{"n_kv_head": 2, "activation": "swiglu", "positions": "rope", "rope_base": 11500.0, "attn_scale": 0.177, "init_std_down": 0.0, "beta2": 0.95, "seq_len": 128, "z_loss": 0.0001, "steps": 3867, "dataset": "wikipedia_en"}
Each number is 128 + 32 x the weight over the matrix's rms, rounded and kept within 0 to 255. Layers, rows and columns count from 0. Numbers have three digits each.

# layer 8 MLP down (transposed), 256x96, rms 0.156, rows 206-254, columns 0-95
111067169124150134138154143205087192089073095135158098142144109088130110083127125165133097142124106112134188127104123162162133137087136091075110099162100116061094087175103099132155164077125081136115115138160125071115126149093120095169076113049120150137119203152122129099165187086106157133
076159090114088184152077140106105225183134085099151106113146116099101111134169145182135068160112121144156111168112121170181067086119156117092160115113098130079118127143103168137091153095156151137021077162087143030156096166143140109147132120079092189146115145138136022138160126177135110138
117138113132095105125096145167131016064104072171070129159078127155095205112144135109178113074084153095121177149107086142136147100128072137105128093108142084126137114140097132120100154118167081116075109108092188097146127121099097099150090137138043128157191141158142122080125123122109145079
152100031167074138113178150111152120129122088107108119142118140087124121084121140149107162152128162094146135141098178110082117077127121104116093115099083134114183148144138116112063135072137170129070123104162150097122167080100159127140200138121114124114121155166070117139191105129157143103
115135147106111105092136132117148175125150143176048154111102109055132154145184165135143196040168154137094108128147137177145103115132134090188191088106089163115094132111074109115129173153103062102101239067092160057158163147148098143146117092136118128150112086144138127141130128145114057119
096113106161132183073147115112192255085124139133056063105166101140187128107168144126155140136126124131172098134105115132145108130117202142145149152153149142118184155143127157128167115126160116167115183117098133019168117126169139054134158117163129163164098108127092131125088097131103128146
163109121108080132139147104191122000151090117114109112101132060124185139045166154161060095130111107080079149105125125114174110140150102093144177126094144160098176088168149175117154111118146155159122114139141130093138137118110131089129086117104150137108101160109147134108131124080192190148
091061236149166139150133075120131174090101118088089179166119096089141100152056174106129147118123146142180066119117118092094130130183122111097089106122147104137136162115117128154174100114092095115097143114080101096103109050138138141125136103084120079108124127162092148154098106109116074160
129098153188179139142088107119142074124144157060094144194143166129115136175074108169111156143178148140219152136100124140111109174165147155082074167093105122144071072146164119113163095103126121137149160115123095188090132132161129112102106132109129133116090100162092118116114142082176080095
195136113205146162148123164139099074143155136147206091171136056106136158103151152132151059084159100108098064098116127077107127156124147147134125167104090157120151096133106108121143100153201117086130105132129092166147105112096072158130060181082151152071181052119101134161112130076157143140
151107147120100155123136146110079105132162112197103103109204154062168182137125150126138130152138178131133097094205112143133120126130184123182144016123087082089174141117165093155175099139107093114109103097151099172126107133104083118138171158164129124111133127123138086129096097122126104132
164111194130120073114106076135117146113107136070032192116108092147095103156140138122115137148050137103179045084085178140150116086130171119159131116127169099133169123143146177152141148113112156113143124079191141088069082143144123150123092149135099124120136166120191115148134153125172118141
155116132146165123089060098108098163135134115097078131133135145164087128134132129079122161126128094171120122165117135071158107085105126135153157188125102184162113153168084137046185115133115114169144098139152080129154119104140112141118098050131116158090079133084154133098162099104091100116
135120140086076136112128131165129255146106133109178196109169152099151154118095123182119154185151111140143121153135100136105109175132124098099094192153132118158130173097104106165137166096147163108116095085106115115128133139125151108125112127101132132140134128108121134120131128186070139149
150105137117120135138108109087128057126198162173057195147123097102143121138096136154133127085145084092089144109056053115074120125095172166122111112134074102135115157114145149156113092129128107104114126110137156015136144086148175096123101126163142129149130157196110025113163108105132112125
092145107153095167213128093123115074121099143117060163095115130137120152093129116098140086111142137170158115093112115151130095148141145109095096134133162215111112142150141101133170178115090121114116163093113088015079124158106130091125095092133165149110136150130107100179086121125168145100
176143045150127131143093143151125168092135107101038139069124163124098108124106160137139090122117131142145119190092129094142110107150114112076102062108118145067093111136071111096162141114072113151126115106114113046127142118075138117104094124125201149090121147113117119053087125089115123164
124151112069135170168179126143154111116109115193097166144120146099116076098143152167049062117136120092146140083109150178140157146117116163130137133092076100137098122161066129112111104148095113079125110111153187169129156115103145091055135112117097171120139164107118120124153125157082166156
103205161168162162134139192161082141081119102180107140150125105106196132065120141103147068196122056180075140214103156122115105095143100133124159174085118105160147178177099128145120159084113159149093182127107155157080058098123125132085159171163104143118127132175095111076129126143141088096
090148099115119089135103139138076075142112137127183069151120142124157124082123145130092174131135138159203122164153097114074150141072146133070161177073210090082068107097126115085153099136125150105168118205072116168128138055099068147118134109137127168064199119137127159115094087094133138124
120119220079073140172102133096101128100142083214113128165074157107099092085143141140169126111082199159116141074158139157131083053147131165091113112132100129113153128164115114132135102113093094105158149121134164078085113134110226107157124085121118171147133127133168118077089144136126104113
132134136153087133154138196154120200122065121159191153089132131062136113088146117120101135069109184113130094131148060121161117163114109086129146149096199153144118170106133177159137090148134105107144135134091127216146126167155132135137062115169093054097078142155127144118123128065138115125
119153125098127089131121111042161247080119107131073127231153185102118151122108185116112169109117169102182099154133124119090164114094089155093160129073090116123174106119134145144163121142082108120146157130159141094088160086109117129116095113123136142144146128142119147144155147140152141108
129178127121149135125147105100146130114123127170140084117161142154121083178152144137133078165118116088150129108159089156152124150123164108153087133086076145089153154104129125128109131160123102129166136101105116122155115130072235132133159151133116121088076139145123100113186086089165155157
106138122170194093115146140155159102144138170112140141109127183107119145093146138133119128118134096161092103183162075162125135123203051110098137124121175177102117101120145138140153103151119107095136160110121126000154129170069153173078105128145080124159137141097111122170141143127107115144
129139148052102116113136081119135060139148151126105102156143104096067134120138103129133087108158113192146090114162106134239163117094181132074166109144104123150151163149090118215166174085108136178144116123178171188157147128112156126139134062140100101142110157143148092143106165176127082097
135142130147151126116065090148129064138120123109071116080155097084113131113112143094118133136141112165121103145132049097127138085093160156127115088159163133163121177254119047184127113075113139121131083104099152217107135098088134176115133159176126107139136156170127086115185150119078078104
148140070170150139146063130127161101153151154162149120120150104156126119150169143105083114202134149110144155078179148141110186192106100153103154151138122088097089131121144103128137165082190144133129105073162193066155087105104052105129135085138179162126131108121136113059100129115070181117
077160100111176146155139151118127096141124064097147177143096137170074090186118155096082132173086151141089176152169117095143129182131109134131104093145075149132143109166139165094144142112120127169081136101121158003120152125120192137065081134171099137146114166129112098062188115101160101165
152169174132119140103169185152123218171111138111115179133151105174145110144195140085130162136157099173110094096174116094173108103162143135154154160135103096157179133101118113070114130181157104151152112080176093190139075081114138124142087127082126075138150104119103157130143082121118164136
107133206131182115120113077069165081092110130130133129195097145087092137157126120144115147144139171130110090104142136106140140071155173125143104129132085165135089170185162160084192141119140134160110147139184082176112014079168107145154144191133134093115087136124079217108106146116161108161
061184148102107155120077138125064199147121143119053125131126145076130095120117103124098130103155092146077148166190103105091164145130118092151165152092137143152151137077165120089133129115088063141149160103128169191184123163141066156119170103120121151103134117116078203151055108130123081145
113102143137176142094138128144168051194163129074110118091153110110104160094099151129139175128107110089100129131134118130204076124133074146158135139083087157090111091108113129117062152080168153102129129121133094247129085192170106087150152174115089114143132159134079112183175140117120142107
091134147057174098114109122154150219134148106127197156138101109083104156159118124144162097101109125135167076144103129113136140079091167150095138104095137102094100081114128155149121126076124105137112126139045140042115170071127141105126129156140115137167134112167102104094126084123154142129
126140167087103148122131165144153175167067082175173128113126113091127149090169145157132083165109178117104128147071131158163110117149151102159135151189129114144166133121093155126106200073143137086096189101087192139108176148151129158127119135173115104151087160123109115144134122133112167120
155174115106108121090129152140139149098066123076120178107148144067109163097149105176082077097095137158121123114140059182178111101130150129132146172100178109112117151128148148130104142096110111123088128146093166129182099088146078097121099147123038141163122103153142147110147163149057118120
099154113157134122114135124111134208110149161159119099159115120135126105136120153128109140093159151129151144130087135104112140111134111110169117077117141079175187156134119105118126141079066103139068119139174060109083202097144083164123087144157095123190120085113127109050166135126132104172
124092112159189096218149134107127095169159058131149181133157109128148070137102130131131059104107117065128096133180141105126136091132142104122100159095094173132141113161073143129113080155128150127095112125083134077122178068108115085163113119142110108109133091063109109125122170125105127120
082138141139105142101120100116102167077126144142133120161149063137144134087113103136123052106124142093097111108120152189154071142113114143109143119101171136104141124177142126078147132154094155101170140123063167135119148156125139140135104118050175171153153167113136210102147131148146072118
140164090093137103086087145149058142142122164126103117160150141134092056115141078127157119144132064128149126118096096173176080122080116117156161069082112129129134166166090117169164141137198132104112093136132111209122092136081116137131158092137102156064169147114149144134150087133137088128
148154114124119147162100119168125074100178109144071132172163155175120124086170105120164155104193178111126093098147159138162156116139095122138139072125125152130141084136150162145126096128152125117148115130206162041095109164129123081149128105111152156090068146085151169120059115128173140120
107159109052133132161105130095141067164115182113144082100074158148113124140096166039146143122117137087080157194097171131143121151128139144107143073158106166170169125160136122137122095136087134206148164172160160160185143118085095154094134204156130152119145139089073121152093105103147117132
096134145091159162154147135133157209137093164148145106115133097132092122080138162135118159143137154126093037126095115164165093151105133130155166064127179114115109166119143131112103143136157115075130192113181133146153150113138123146140139098130155100107098108172156128160125151135057093095
134113124147134083101143052125166228103193157139083183130105147147101096125107132122084175109149094100153119128116122126139125080136109131167131131154096210137136098149080134202210120157159107135141138111159126050098116143154101202162104138121134126122141121169163143100129149129109133143
130114097208111097163093149095116058190122124096085192161121153154129095168127140091101122075171073148109113166127125099162144117160163166115141150097155135146105083129123120118149114157105156100138089140122135000142137137108148139139136106131095147090140134133128119125155119167150146077
180159097134151139141132127107117191180118104148126142133100165149124113123113132123091101116119068150162122115150144093107145132139124109128152164065099160118116132147109096109143156106123203115138104097030199189124068139137153118131109085128117130091161151112177204110097150074161130136
108110162119096100152143151109127119121115148110178120122115111123127158180116112150141087097097100164135144092080104169096106106120069112140143106114145104081157163135122109092106109124132030156169101133148103158152164121148131116127171146113157111156164152151136217126143091131213143152
124198140152139140139120076127147118113140163058154100161150165138120105197131168057082064120147097132154162146192080150108103113100133120112063093137125108143170196068134141143127118125107153120128124128072084164137147141101165082199145123070093107133146131101141162169086080142095139113
145159075185093134138143145131159136110182136087118191135134136209163145116098151105107130112115106173123134094099115137177124109136104125153168130099137111147153125122143125160091144160117132122181112139171157032169161192156163115145146130127117120158072158185135140101121110110216133167
# layer 8 MLP gate, 256x96, rms 0.173, rows 207-254, columns 0-95
084085124152128153035107163112179104099097147175047021079147127142147165132145126168102092086082090152189176143123101120134148123152105109147096164158106151142189089096113180182068098125156119145069099107109145103090131084096135081101167169168122132195111137071159108109100153079099156118
149118169145065069194086126166098126150114121165183050062177121200121091193059117113125121077148118074144105037116111136121118087082138113155138110115105193167156135177186179177171095108109089124083118202095134096077120157162225181142196136149206136097059102156145143184136104123178147140
148029172122057180101180108080137159143107176133056096055161106169096067140111179097136160169175100176171125149041120121173192127123141157091156189087120156148119085131152146139171149106071127186137044167159106065078120127141182125148108120089162175104127151122151099115128155128136135131
052145115125114085145097151143117097112138094183158124098084102135106110104161202127146164092182102110067159144109203156107112153095128149171107139086161155173104155179138093153116128125104121133173158134178145139209176132138128114157107098121028179157165125113111161146129151152129107135
138094118142143179146140086141105154090150107156143099143138120111079151150134140066132170112094092170150115141128092170088118081123105146110087132124122149095192168117098105061189169080134166155089164124100125078137123140136141090116152136098083140133089101132140174167140165139100054141
135118137149106120139129139105146089145132054114157091090150088147148116154165157140122091117171146118151101135156158091104167119096046170122132134154107114160130104165150132086094160083167142125152116127152142160128123129167161147061148160139100111057198186121117118175164045196092109176
134136170146156138156083120075062107080107096110137170068208150096125196176099141121163150141121135143110158147122122244091128132125135138102086190102085155142148056148164107066167104150100166151117141142091099107099099126133128116117083189053101195121100090175134068109136120128063111037
116122191150153066111155175146120067139118145099124148135163135152077143169147103164108103071080108172177128138099091106093104124148132146081085162064146159144166104140171130126125118147161184125146101149086175104146113109132131184121139164090128136140161113124148177058131058054070125137
117154185076101092145084186123112111111085127072072106131127124121156135145166114076143081143132188107032128110129125138180151119138164107144100153158097102136071199112142154180118113124162155102147178131149152186158156138191136088136188145109136144173117162068131118101129137100098117145
102123125144130136140114187157097136137106153095106135143121168151074139104111204167152114106148163073126163148119137139164094022097138041164130141130119182137118160149118172101101151097167177157148139202119157139146171119149180137147074123065104177175091135127136123189107163152119110164
138142161161092118103103163176150131100123146215105127104179183079056143118081154109093102102127190154198087104142142122166088118105165100097128186130085129104100181105151102140112093203188106163149096092109137125077118122159090117136138103132036172101097087131135175171157169103132135082
127140081136086114178078144193122098117096130140181069047199131117076130200097167077123121082098101096139107116154139120150107113141094144166124140151131136141089117146113170155089112130177137118132121161130141131099118181142162172089125098093083144117124079131180143187089117136161149161
104117128110079156162120083114124132131130148163132155132134101096161125196132074159106195073150153149126118105099091202116138118142125112168219119079142148171094165096147142091125155128133118087129114107088153126145146157129158114102167147147128133145103134101090133153120146142068156123
165050128063128198152145181099084117106216167157112194138141103127103066150133170093121095126151151075151130223118136136129111136150102118163095145150137080121113113147183118188157092110095128108121145072128149148099176094157143114132052101123083118172109157158157066185185105101119124132
135086112126099141149163115111085112185139175196120110088117098061109099101181162055155128090165134149198138084137097119104086128106056097100166136150139153118202168114152144137095125138122164124136198106131223115182139114122134113155132102151185116144095146127153163095125154131133169153
105153095069167148139083126150163042083175127112103108103137149173124039165089156148155135100184121072192095170067070197175192137111116163132118096125076055128088148139083098187134111129177117110156132154110142148158183131175102135144138140095188139139094090106157177101117137179084098184
211093111118149153100160149094065113115091122144145134046143089130085104162123128113120170064181157165165106091085100150128142098153118112083173140160074167098175172117104171121129065096085139115133091132127117121174114131102098124141126121142133171135098160148163185113113213103123088129
145085100189047134093108133117130133110185092114118102124120161114116146125131091123106133137154181152144119150152120147123185106167118175134114114140140125119158114105099093162142144102173128127056092096161133125085122160176161061141163225040104138134098176145135164098085131062076117205
100160168108107137094163189108172127193096106171150131147154106113201073131118119147146139181129141083141149088165115134145134143137137055148147123130097110151116177107110146120110123102163100168055132148166100139027141111149142191064160151082126164084144125140090076163160087124058172176
174144179122124073123065148105123134106150070133127098130160169099150059091114200065105133097161086094121103111101090119161138088106095106111149166152144125130181102118144127138108131177149134165100152173185104172102146114163107116077132103108204137106081157156166164190139135151134112120
109169188169140134169055103116154104128182131141084115060113098211125196127175101122135119138080096079167136071168144130151167086170128121153151151201125088089185095151140141103103146151117128143155151139139125099159156155122107109170123118163089095115166105093151125124158160099080082165
153123108202111151138116136141113111108083154160160121074145137155057110106159087132124094191144141131141166135140063138152175084095116135100086148122108052141139153152151114105112107137128150152128043157114134104130127097142111115176088093156144180077088140127120141141060094118143126102
109148118109095111204100111165125188165163107111131100149171128141150135167092127107198109086123106109098188070147133123183131127136141169082100128111078104183191116193168122154135156131132153165130163151160145095117176101101121122097154173141124128081157096144078161152091151118124181099
094143170107144114113169128181147042118212175134151130111139114096173144130124142100168092106106082110128158092184131149132119107190051125088131153105129149118120143141090124134126102164151159125149077087127114071115069139053143141175172137147117108135099118107078165111122140120140096148
072139112109137160111133121148122139120135128166095099107135078124138164095119120173146144133159163139122070087145083160090124095126156123181169133196109139125145101108166174162169070166111145118115117106098202124121133110158122104136149096150144137171119085172108086142123139198143119125
154087121144102180150157099126136167145060153115072108096111177154067127129135151148141115092158145113144140163078114079137105124146114123106176189093102151144042124151115102108128105096117152125118116095135090147169124150162181140086144114133127099051129179176150118196097101075087124139
097143153103159123140096098152109088114136142255148095107217125156153063111101121133080110126086092155075144109138132167150108102195157149163159118199073098103109159098133122175186084145130054127111129140180187094100132142086142089156141142119150094171078166128117098170154128184123125188
100103153073050133165176147166106126146097135158118130143129142158195102125123157040143177149108140085101155147080085131155182101118057127160105154187120178141089155104154135145145114116130172145129105112113092140108157155095111129101227145106104160131103110128121122103125175121150145168
106102117105137129159125115073116079150158132175143055116099123142051137119116127076116158136124115133156122170096119122092154116112110144122161083098127012155130134120146169213170158152130111113126136185125128142134113151124081112108182127082104188166132089157180160136103154173105169108
139064088154133125173163151137080071124168160110113079116138087135120078118117103144170093107180210093113151147083089166145158130132052115170111208123168125148097067209107126129156124097111131122190164189096133188139145171104147135133130115144143185140140133104152190153102113110055152154
155123131138101097064084178194175111137119138136119157117157102096140153153160185121103115097142106101114173094097133134104171160133088130152185131167087180109091148130105151161198132083161174129162161123106097154152158191128165158103115143103098065108107092128061134113123195089111133163
166181143150122151155099168124105134139106127154120101085076146097119080132061130161137135105158144123165124137084142105138113168198060170114105148145091133094129103153186139091127146117116084171168085153114080176135183068138095117127139121067213228164166143050089131084145162154103089133
083160145171093096152143185094124087130155118096089122121117130090086102114126108106105110164182141092171128081177111152168130138105132143103105058127158145104092123114166132144146130117116143157149134139160126170106128180135126134158161137067232116161115161161125130129163127142144171167
115166120113136089127112117135110136132124135098130125111151172151127163105071160121134175171195113096169129115099155109143106125080136145116141144198140208129074140147127132201149153131111131101098170092155092059159140130100079193100171148087121095102116122128094100144157126114157100117
083129105173092100169126073117122174149153165163080077108183164091128131155114080155168149180185166107144144093194104098104087108126072070113140163174107141096172131124164141166116122141137111129061108131121133136068167135137086076185140156120145148100089104110050186121117120100115110107
118132182159127121105142159170101115145087132126092108099148182187169124097107131118136122132129164135086123154135118111154091115119150095138100100135124139117112151098128104128109093045125079116117057143100091127130079154181117038088137111093123070130073092165154169171065153099163119160
178117140139148210099101145130116169164071111143175108121115143144156088074164147151141123132119148135143164117124163161160131151077148140165150132112100131189085147105141138137159129169173144137084131173174109098138125155190133098185141242101090124071132205147126134079120163126097100162
122181124088119105117127109137142054118145101173152144086164166138116099121130101101154129145120165228155135136119102123111150113073155158126069093163111119159143113077144153135112106112133104143132120164161121193069156133158110109133124105172147147103167204087147082152107100074131132127
178073150119138154126085070085097106138118115073044137159118133134075160144186086095167185103164125122182164154129150114121106099072141090223098152111094160127188095143116096188148199107135142135130124148193105154096140165133116176105103173076104156118088164075182126156171157139073103154
092080129137087102104145142138065182146159083121103118104167156115128154113138191131124152087114077092116084107183109132142162115151120094154167169146094104065098106123149109160161152114131146143100160205127132113187205185144127116140056122126124125117109169111134089154183161113156110142
126143119054146146146145138092075125056196136186084138131120114156137142110127149123155146167113127120117125109143087093168121124110159098139131136161118155080129075144119117036119047165133115108177100114150147093104164159118149042135133101130140110087103133169133132174147066120099131124
145160133162140149130177143107087084144191125143160060130173088145109199070127120122093128145142058121120163111081130117105084054094177098094129140123139079127098173139124126110112098110150183169102111086116084124113154102127106159122163144113187122115151154154121152170151093097167153136
192135107061133171150088169130138131122092089108100143120118124115144129087133147099171138138082162149088208113139175058099147117117023177111144082131130085135125160090118137089094120074123116133138162136117116096177150044102111097059156122119132145134149122108177150110141103105101149091
146185127115098131115156128174128078133129116171098117027203109110082135170087121140153109102170174134127118119140152108135145159065107167148098134115122134111094028146094161127128134130107162074113150105140096132135097089184081168130204170032099112107131108161152056103074143137146145100
112136211147066145117174116126144172134128129132112089082122102145204169148122111070109098110165159155134154126099053187175086087099122101173137098191143132124143172097125158151120095122085181098132094112150139152187120161149135148110181151136110111116129103140096091062149128150081117136
193153117103096125076137102070145076139177116129103132132123096140102150157128135126093144195116121149168108169149103082108115106106169151099106091129154140048186123135091137132122101103153160140157141158098121098083107114107091140163091127125118116084101111111182116110132161142120124130
163138082117092153161099134154128052207102146105126087102189107138158144184053130080044168118067112165172094123143158095158145102169120154152056108156125121122114205158104167135181146132097124143158172122139135120131164132127141102138141112152085087196111129120166170105128133115111093145
134117122113130111158122114163166089110141165098125112077079091067106102088074180095106115127114155172087100106142151092199140118100124074108111078167092159113151135113105089167113137076085203049122161151166124132165106131209163160194125170082203107148185119109171084148189104149141201173
# layer 8 MLP up, 256x96, rms 0.164, rows 207-254, columns 0-95
170096146158131109024168133146066112141169129139103021136138100173167162146111067112129188160147115149138150128125150114124138158135147127164133143134124070107136082107097107140140142115112145104112161093138184150092090108082095150068163120173159157185162138098092123212127047110166220085
103107072108200146177119128121104103097083155041102163110081113054152167069131155089162079127153166155091184128151142130183115169152168074069171094115120111091095134105073143111143092133125101150140152061157100078128184152142202095147081146142099067117136137102143135115188142062138117094
162170151116186128103131093168153129108135154124133127044149143118118174140115060059126164163129108150141175145195162109129094164150135128135129154129099151164075090127135116129078143140051108052135141107105065075164119162125125174107116145088127182129157112130151131161130114108150165161
123215157118102088160149140161102141132118129059130130100093131137156102103111143130149111151101118103130125148126096148129119078115093162091075136209081105106143092117173177105197140111120175147108109078162097134094182130156089169145045094102145070081100179103145131205147099131103142162
106083118139209102137091141102144125142099124121155137162119079124145100118180035137123146150123148106131108127124080082174140096154142132154162094135111157084109122139165093124194113150152173134186167109163176154153149170144093070134114162114145110120123168103139128097176064177078163176
080103106147116155093144136165104123064108112062146091140109164170122084073222163110123139175144132154124113156152128098147099076123132190130150147059134110158159147103109138154098132121163088113120133184074112115134095096193114106096073163097170129141118156203185172110164163129156047114
123077169142119106134140173121107131110085148191157134164159136125149107098106081118137128141159053106112106126128149138149103165081112088175128130116137166119161104111166145117139110084070108213168115147124134111105170166186139092142165135129147053090158137092070162167141114187114176123
167159093087128122130161134066038119110124168146174136139128152112080154116129088120153121157121144162160158060182124133163094119148101159148165108128133131162079108191063163096120118100101078165133129115114146084136123125154138134133079146073120096166184139052082154130178077128130120161
135130112092140147175129120124095160083152099138120109125150180147133164058118112143085215117171139112128142137099150133113176138155131107092165116129189096170162125097163067138107108082107167176157148148146111113152142149148135126178150155151113083124107130202093130170150184114178134081
097140089109122093131186103129117111103074115126097149179059113114151179063127219147126086176162134117121154102076146119148111154167156094152072076167078150129116152076173083105135132117120144130150146134143129158160124086110159174145119149162165095114178141122121127136175105105075091133
178063128166200125107074105100165152198139104124158148090146103028100178185155083166103122154145159136124109080092191114094155153126037108121136175141141182128099157173124142135137158185115122096119113113086099083129146172137158152132130133139095152130139101122121102125151174139117170093
082089124112114147159143087142093102141115150169142117151100053139108138151115119224134123129136159164098172184128154205088111095113126115092118151110114212155094136118091103096125143097144166110152137174131166107116132122173153110143160142119152156120107116146122135137104079134131147134
150145177151114115152133065143134082147082122093097132100092160119102157127117135106164139170086156169145121090132165120116116072083087110091156110127158078152150083142153111160124098145155123087094153108185144156102162107169152104152178172100195165104147146106092106146079100140144177101
082076126138157115131185076139147069124082055121130134166155133163119113118065121140127150209136119177124117147200158109101148129116116083127167087116161161108153118165143109141184155134121158133132133090128167176069140121144116201067091122085081167163172158091062139085069120091090157149
153182100129151125098118145169162091111132108167120128153140164098124202119112107141151079146152117128125101080177106061102141125191125165148131154132100091120142129085147094121069098135177103166105121147147152121169128080156132140104129195121146080113131152123132167086104194122217136121
128119131088157132140144114038105117178110162132157134133121113140149135064121175125143132136070125095163163092090132165071108139119080140170100170166085128076134120152146110084173077150084145124135140159180133097058150147088136063152094138132134124118097123114112234141084126198058145129
138111180151153105126191183131143120101124148077126145133149097122137119161181200175099162083103087057213164113085147155161106116111139151088156138145165162093157122115122118165132125110110150207128093113092126112158197160096162100127148125130099109093138075096111116146112113193149117160
122110088144127063170119077172133132134134111134142109117161049116129113118157135102134136000140132146096117087105130102166129174142182119044122116139174187091147096143135082154169075112058100222111126149154109097140100156144100127133156060130151108077140112128109150143138108156130170072
128165103067058129120157108135109146141176206136123172129170098177194178148093121098147162142173163088074132127098082150164143201168160153140066143190099075093138153129188134166122125151154138115170128095117093108152096134114138127146130095068168086116146088137095140143147138137119161207
137119096127125140109126149171112077077156162148121169113093174129131155125166064114086101125114169098116152138137094113138049129145138086151080146153079182069132153062218128123125106113126114188144130159171149183143185104116102116093120215127140083125202191094095106157145142091164114151
136108111165115119131091127139124109046122121123055169104072139169108160063196117158141113101207129069060163111109202110117085142112107092170124076091178121143119155132140208152159140164148142114159099100111134160191146103164166139154153152154120100102121146107158124164126133081080148195
076216083091168132115154121101125090121119144175123160120148204113101142061103131140108111147133035138129157067094142125102156117094128165131177139168119190185152142086133117137150123112122117096147129120123133147123054145136171141049129104162062107145134185113088091131157154121115151094
135126098113115117189133148157174181131142163178081124120151086112088145139109112091171135118113125081149197076136117163147175103100153136114122171118091091134184091144111140133148172141128096126152207137113132144142120106113125095103141111162149132104083128151148097152122173183109168131
138142106113181093108180149149117132185123136144140093169105088124127095126036138087071096102142107144127145136091050147100124174099123143138196111182145136081092105213131135075101103083104151125134149070116114163118203110145145143147116137078141127039150131119173132150147064118115135124
063091137149074148112185143162069172065134122129160134131120145119163131131099136085144153129105122166127098122144106134121104147136106155093129180119122112163155099099080119104178103203143139067133146137130045092146161163083081102137141144130100145086133177131140141063136139119110096158
117101156100180105125162083102152105111103188134156121194109174119123113119061144138143118159133096126125118096125173174169134132163085094151223087085152102121109132118128128064159096115117185162106148137116043146127052124166196146193130085100177161114169095134142171136109176174145201109
138091146091122141175131183062144123130100111126116095107113087129121179149154166140144164104220084162124078189097088104114188116185140072118109080167153099067129185102124093140151106145075069131121105107077154139157217122121101189117087130134086085135180111099067138133072092155150159147
108094149141122135145154090052119095128191119088101128138088114021140184112117093246169145070094095087106093125135172181168097089132173142113108208157132124151087124143109116141144112110107121112169118132120146163150125100136093096149065061072156133150132173131088125138121150136066100156
139078113094112108091165092120127161165146163107090115192143098123135100078115134146119125159168087133109111124111127138099170142141095142064154114178122096115124130133206122156168164122137122100137089157075152136119157079092129113076139159197146139116198141109131093096093143123073082141
143099162065157075139112083171127157131129127117134120180107101147164132106124095089097138062106101082055151062111066123156087154099122116102127084136111169133127176091140144198146120090225093148091114140042157129106118085121155086079116125129135108177123030168137080166145168132121195137
065093098165155032162118098114125131151106094146113158147083136141095092110168114138168112123174131090084086121102115075133142159149150157112085132142152089114124085154121133155205123102165139141037127115124157087111087133147096052124124152103161166145191111132151097094109104155123149167
149131102205156093150152113095133142155056111163090174165082195149121129113102123097140130207159109167107111166160103099197095118116161074187172114088112127123111044174093169149094130138100117093152121163146109178115123154203067114106101152098141097150086170111076206099113155138143185146
129119082157134124164179165145116106090122120113169116156166144167141130132132093121147196159151139142134132142130174157185104133172173130090116143100148160102105126099113156111129133119057107100104137104153116060134136130135117137133097180073132180099133134152129145154085103122145149181
167134104064145108120095156107092082163132099181158148125098152159084105184104155113116139153179114118152071072168105097092177129084126137119091087129084149096077098141182132140191103152122133164112136103127135121116125085107105114115122108090133130098088135100160136077106111162121108136
135165086098063159087068153133111138135123119097130124167091140088089152144074133132146163097163071086098114107120124185092194103143142120182135090113097111131155138152120111102141171104176153152117177074109152094130163177149128223078143062087124111085117145134141072142163095118157116054
165089103160175050122106116151137131081104140145133151149104126121153186142120142089147185132082163141071079108140229110126163096126116112097114147146106115152118144113084103128119166137135137088125181127136126178102174158107143114115037125147141171164127171161121158095105093111086148089
110159081148074108130142111080120141112136123114149077171160129118123149139123168153075141093187156105061093150169117088117071122118136097191148135175158120144140124072082138108080117187152116092149099112135114094140141124103181142105121129138125212159111092119072106113166090104108089140
153114175147172171090152054172110117132120160091119100110137132110164081104152100120125144105124111122114120150125130165116127102151142128123118120096096088137125097143161149139106160104166161077054129111125153155130088175172119094123063086106148202087127169118084144171154123130131151177
140140130104179101160128134149155086141112162121089147133097096177203099050192123106096091112084041169110123112101169061141120131110131202091114167129120164143151094130184181081112116134098107117103118130109139176110151102134112100108136062122108067146152123110132140068154076165152120111
143118185142156132117058076129156099127106122163119139121096118066170123169094152140131157139167141067148117161143134145093063160121148121115123116126131116101115094177162110119071164172098107112132138134144071107135096130171140198088106142118138124179177121106138066124141121155082160094
143153165085145124084115100132187107167132138120142161161105165135104151133115150136188144151115152130130070084121164168148182149166077183090153134090149134149162147091162153125148098076121113108111082115102105168108101080088040153072104095141106105157148098099089036149085110125106113169
096162100087103105112083171088159083157142200123157150119138113120130112104166144109127068108068133108128123090082087133087135114153148108133084099077173154153153145137095077159140131102157124119137092166112116138122143126130141109170141130110162111097180101147171195128161129102108204118
091126145075141079096165141106142116067162169161134097108104068132199112100138128156100118112133135186112152119101171148176187172151109155128152196099107172113132102094125136124094123125103127098131148142171113158202107132100159166123154151212144120168130083146132102096115112091127092116
108058090117146144150140159043105113109136138195155117148126160154196153123186152056103147145088108132102201165132140115114155122155183133131160163102104158158126165155107073084124127103155072173116124167108159108127182179085151081114093135197172137126097147121106168160149093105132099103
137097087098102102121122146114130097163119131152137104158170109165177160064166132134132163112077128134137064133097147127129113138110161128098115092181131044098130127164168140184090110126155146091117181163077109106073126187072138148080146124155100126168136121128131106058072121145093097130
126084151114127155203122128151148117135125127118165077159110085118163075117122151168115127192121117075118097082144082136156172124132122150153146076094179122114110127174094090125126114161158146141128144149168138149110144194172155114049153119147113107129133201123089154101162117152141114090
145101186159146110083169124142200057122162131148092105186129150117131162188147146107106125111126129128135140160140123165102044103169106153108107070082136146080152119072133181070094099162110096174102118108077106114107116139119096095098135144098122135128156084078067088136130097165108120135
082132153148074102108177102118092160136151141124146153136096139105159139146128146126084117115129070104082161123119042120112103119166152154110062139121149113103120153222095131120049105088106109166088119138191107099105165162134095094112137127116083124152128141096102113181122189163099148090